config.toml
rope_theta = 10000.0
bias = "all"
init_std_down = 0.00291
init_out_by_depth = true
beta1 = 0.95
final_lr_fraction = 0.0
max_steps = 3740
Each number is 50 + 12 x the weight over its row's rms, rounded and kept within 0 to 99. Layers, rows and columns count from 0. The size before them is the row's rms in percent of the matrix's.

# up: layer 5 MLP up, 640x160, rms 0.259, rows 153-161, columns 80-159
# down: layer 5 MLP down (transposed), 640x160, rms 0.256, rows 153-160, columns 80-159
up153 096:52 65 42 43 39 42 59 30 44 47 50 37 59 46 29 39 48 49 76 29 36 44 63 74 37 69 30 48 59 40 85 54 45 37 42 46 55 50 40 46 66 39 56 47 59 43 51 49 49 58 56 52 54 32 73 54 59 55 30 63 54 59 35 62 43 50 43 57 48 61 48 46 44 68 54 56 48 64 35 52
down153 092:48 41 69 53 62 78 33 57 73 56 48 57 33 53 56 76 46 51 48 70 66 54 44 34 49 43 75 56 35 65 31 45 45 71 57 62 47 46 52 53 38 61 54 66 36 55 49 53 34 52 58 52 53 51 52 64 54 52 66 54 55 66 57 48 51 55 48 23 62 50 66 54 41 39 42 41 48 53 73 50
up154 094:56 51 56 43 65 61 46 30 69 40 46 68 21 54 24 52 65 64 50 56 56 49 48 45 39 62 32 41 33 64 42 41 70 36 52 53 62 57 49 52 64 84 39 41 56 38 35 38 60 61 43 37 63 51 56 51 66 66 49 48 30 29 53 55 41 85 53 35 53 54 42 55 48 42 51 50 52 70 52 41
down154 092:68 43 70 61 39 58 53 47 44 47 45 34 74 40 36 44 60 42 31 73 53 43 38 58 70 56 45 61 46 26 63 37 32 41 41 75 48 50 47 44 35 44 58 45 46 51 27 59 56 21 53 68 62 51 45 73 50 49 28 51 43 64 61 37 47 47 60 40 65 33 65 27 52 38 50 57 62 47 54 46
up155 107:56 50 58 18 54 28 42 59 39 53 60 43 41 56 48 39 41 41 46 57 46 40 46 53 34 54 49 18 53 51 36 48 25 45 48 58 32 58 51 41 58 51 62 34 67 55 52 48 64 64 47 42 43 41 42 46 47 64 55 47 48 59 46 47 33 60 37 37 47 64 42 37 61 65 64 58 51 44 41 46
down155 104:54 63 51 46 58 57 35 37 57 48 40 48 71 51 30 74 46 34 61 61 24 58 57 66 40 80 26 33 52 73 54 57 55 31 29 59 39 42 51 49 44 50 49 48 44 54 63 41 63 49 43 44 40 44 56 65 52 51 46 54 54 55 56 51 48 39 27 57 43 30 53 33 44 31 61 55 38 36 46 46
up156 101:62 45 39 56 39 51 59 48 37 36 43 44 63 33 43 64 43 37 66 58 58 56 71 67 44 44 33 48 50 61 57 48 59 37 43 34 62 68 59 46 26 60 53 49 50 36 51 53 54 64 57 34 50 30 68 43 50 48 53 47 52 42 60 35 44 72 60 69 64 59 42 53 50 71 35 62 88 56 32 25
down156 103:47 59 44 58 28 46 37 63 64 42 49 53 54 37 41 48 35 55 57 65 74 57 70 46 59 47 45 73 47 56 63 72 48 30 42 62 34 60 50 47 55 54 45 72 66 36 58 56 52 48 44 34 67 64 45 52 29 64 72 39 39 25 69 13 31 57 41 37 61 35 52 53 47 82 29 64 53 23 43 30
up157 101:50 45 27 41 68 48 43 48 55 59 55 46 48 70 54 41 39 45 37 20 66 49 47 58 66 53 62 27 52 38 43 38 64 61 48 52 38 56 44 41 31 56 51 50 67 36 46 38 66 51 39 59 53 22 56 60 46 47 57 56 39 64 58 34 53 48 68 72 31 43 52 65 45 44 47 44 47 46 60 55
down157 093:54 41 65 62 36 48 55 45 57 50 47 50 66 45 38 55 61 35 65 65 40 47 41 53 25 52 41 47 38 50 53 56 44 47 58 53 66 36 56 57 42 34 44 35 24 45 45 90 40 50 44 50 62 54 50 42 30 62 46 54 53 25 62 46 56 45 41 34 29 60 42 51 61 54 44 61 43 47 49 55
up158 105:60 67 66 48 43 53 31 38 35 54 74 36 48 45 39 47 39 60 65 19 54 26 71 55 51 56 67 55 62 64 40 55 45 54 59 60 39 50 69 53 49 36 53 43 42 54 69 59 51 43 54 52 66 30 66 45 39 32 41 72 42 44 43 75 69 53 65 60 57 57 57 46 54 43 62 44 38 62 32 42
down158 105:81 57 38 54 36 52 51 39 58 41 82 51 94 72 54 58 50 71 38 37 52 36 34 61 59 58 53 38 44 44 62 42 52 39 47 45 35 47 63 58 23 53 50 71 49 68 58 50 42 45 63 45 50 51 28 52 61 47 46 48 63 67 59 57 42 45 73 45 41 54 28 57 49 47 52 56 60 51 62 35
up159 093:56 61 54 16 57 39 64 62 55 62 48 65 53 60 64 65 52 71 56 52 48 47 40 45 28 56 54 51 65 54 27 45 63 35 52 37 51 49 37 21 48 68 61 54 55 45 86 44 67 52 66 65 52 42 40 72 45 53 48 38 30 61 65 38 39 48 49 55 61 39 44 37 44 57 43 47 59 38 50 59
down159 094:36 42 46 48 45 23 24 57 37 56 40 59 37 38 62 54 27 33 54 48 47 48 62 65 53 68 53 50 43 42 51 33 54 47 52 70 43 67 59 50 21 40 44 54 35 25 69 50 52 60 84 39 46 55 53 57 59 38 47 41 44 34 38 46 44 31 33 67 47 60 27 45 52 55 45 54 56 70 42 45
up160 100:40 55 64 60 58 55 67 44 45 36 45 46 59 21 52 33 78 48 51 32 48 43 57 53 63 49 56 43 41 47 50 67 46 35 79 23 58 50 44 46 58 47 48 48 51 46 49 41 57 54 59 38 51 60 20 48 40 55 61 44 72 71 69 51 24 69 58 79 66 62 53 43 69 50 46 44 36 53 36 52
down160 095:46 40 66 39 52 53 46 59 64 53 48 46 55 48 69 36 65 42 55 52 52 26 34 68 35 46 38 58 51 41 45 41 58 82 32 62 56 41 53 66 52 51 11 66 45 69 57 47 27 53 36 49 34 43 30 62 43 35 42 58 28 51 23 54 61 50 55 27 58 53 77 41 52 40 61 43 58 44 51 62
up161 098:33 64 58 56 40 48 20 58 51 66 41 50 46 53 40 51 36 65 29 32 51 46 46 62 51 49 35 37 49 41 35 30 34 51 60 47 48 41 44 37 70 53 31 51 54 49 38 66 28 67 46 64 64 54 62 74 62 31 31 58 53 56 38 52 48 49 39 61 42 47 40 57 52 59 59 62 67 53 61 66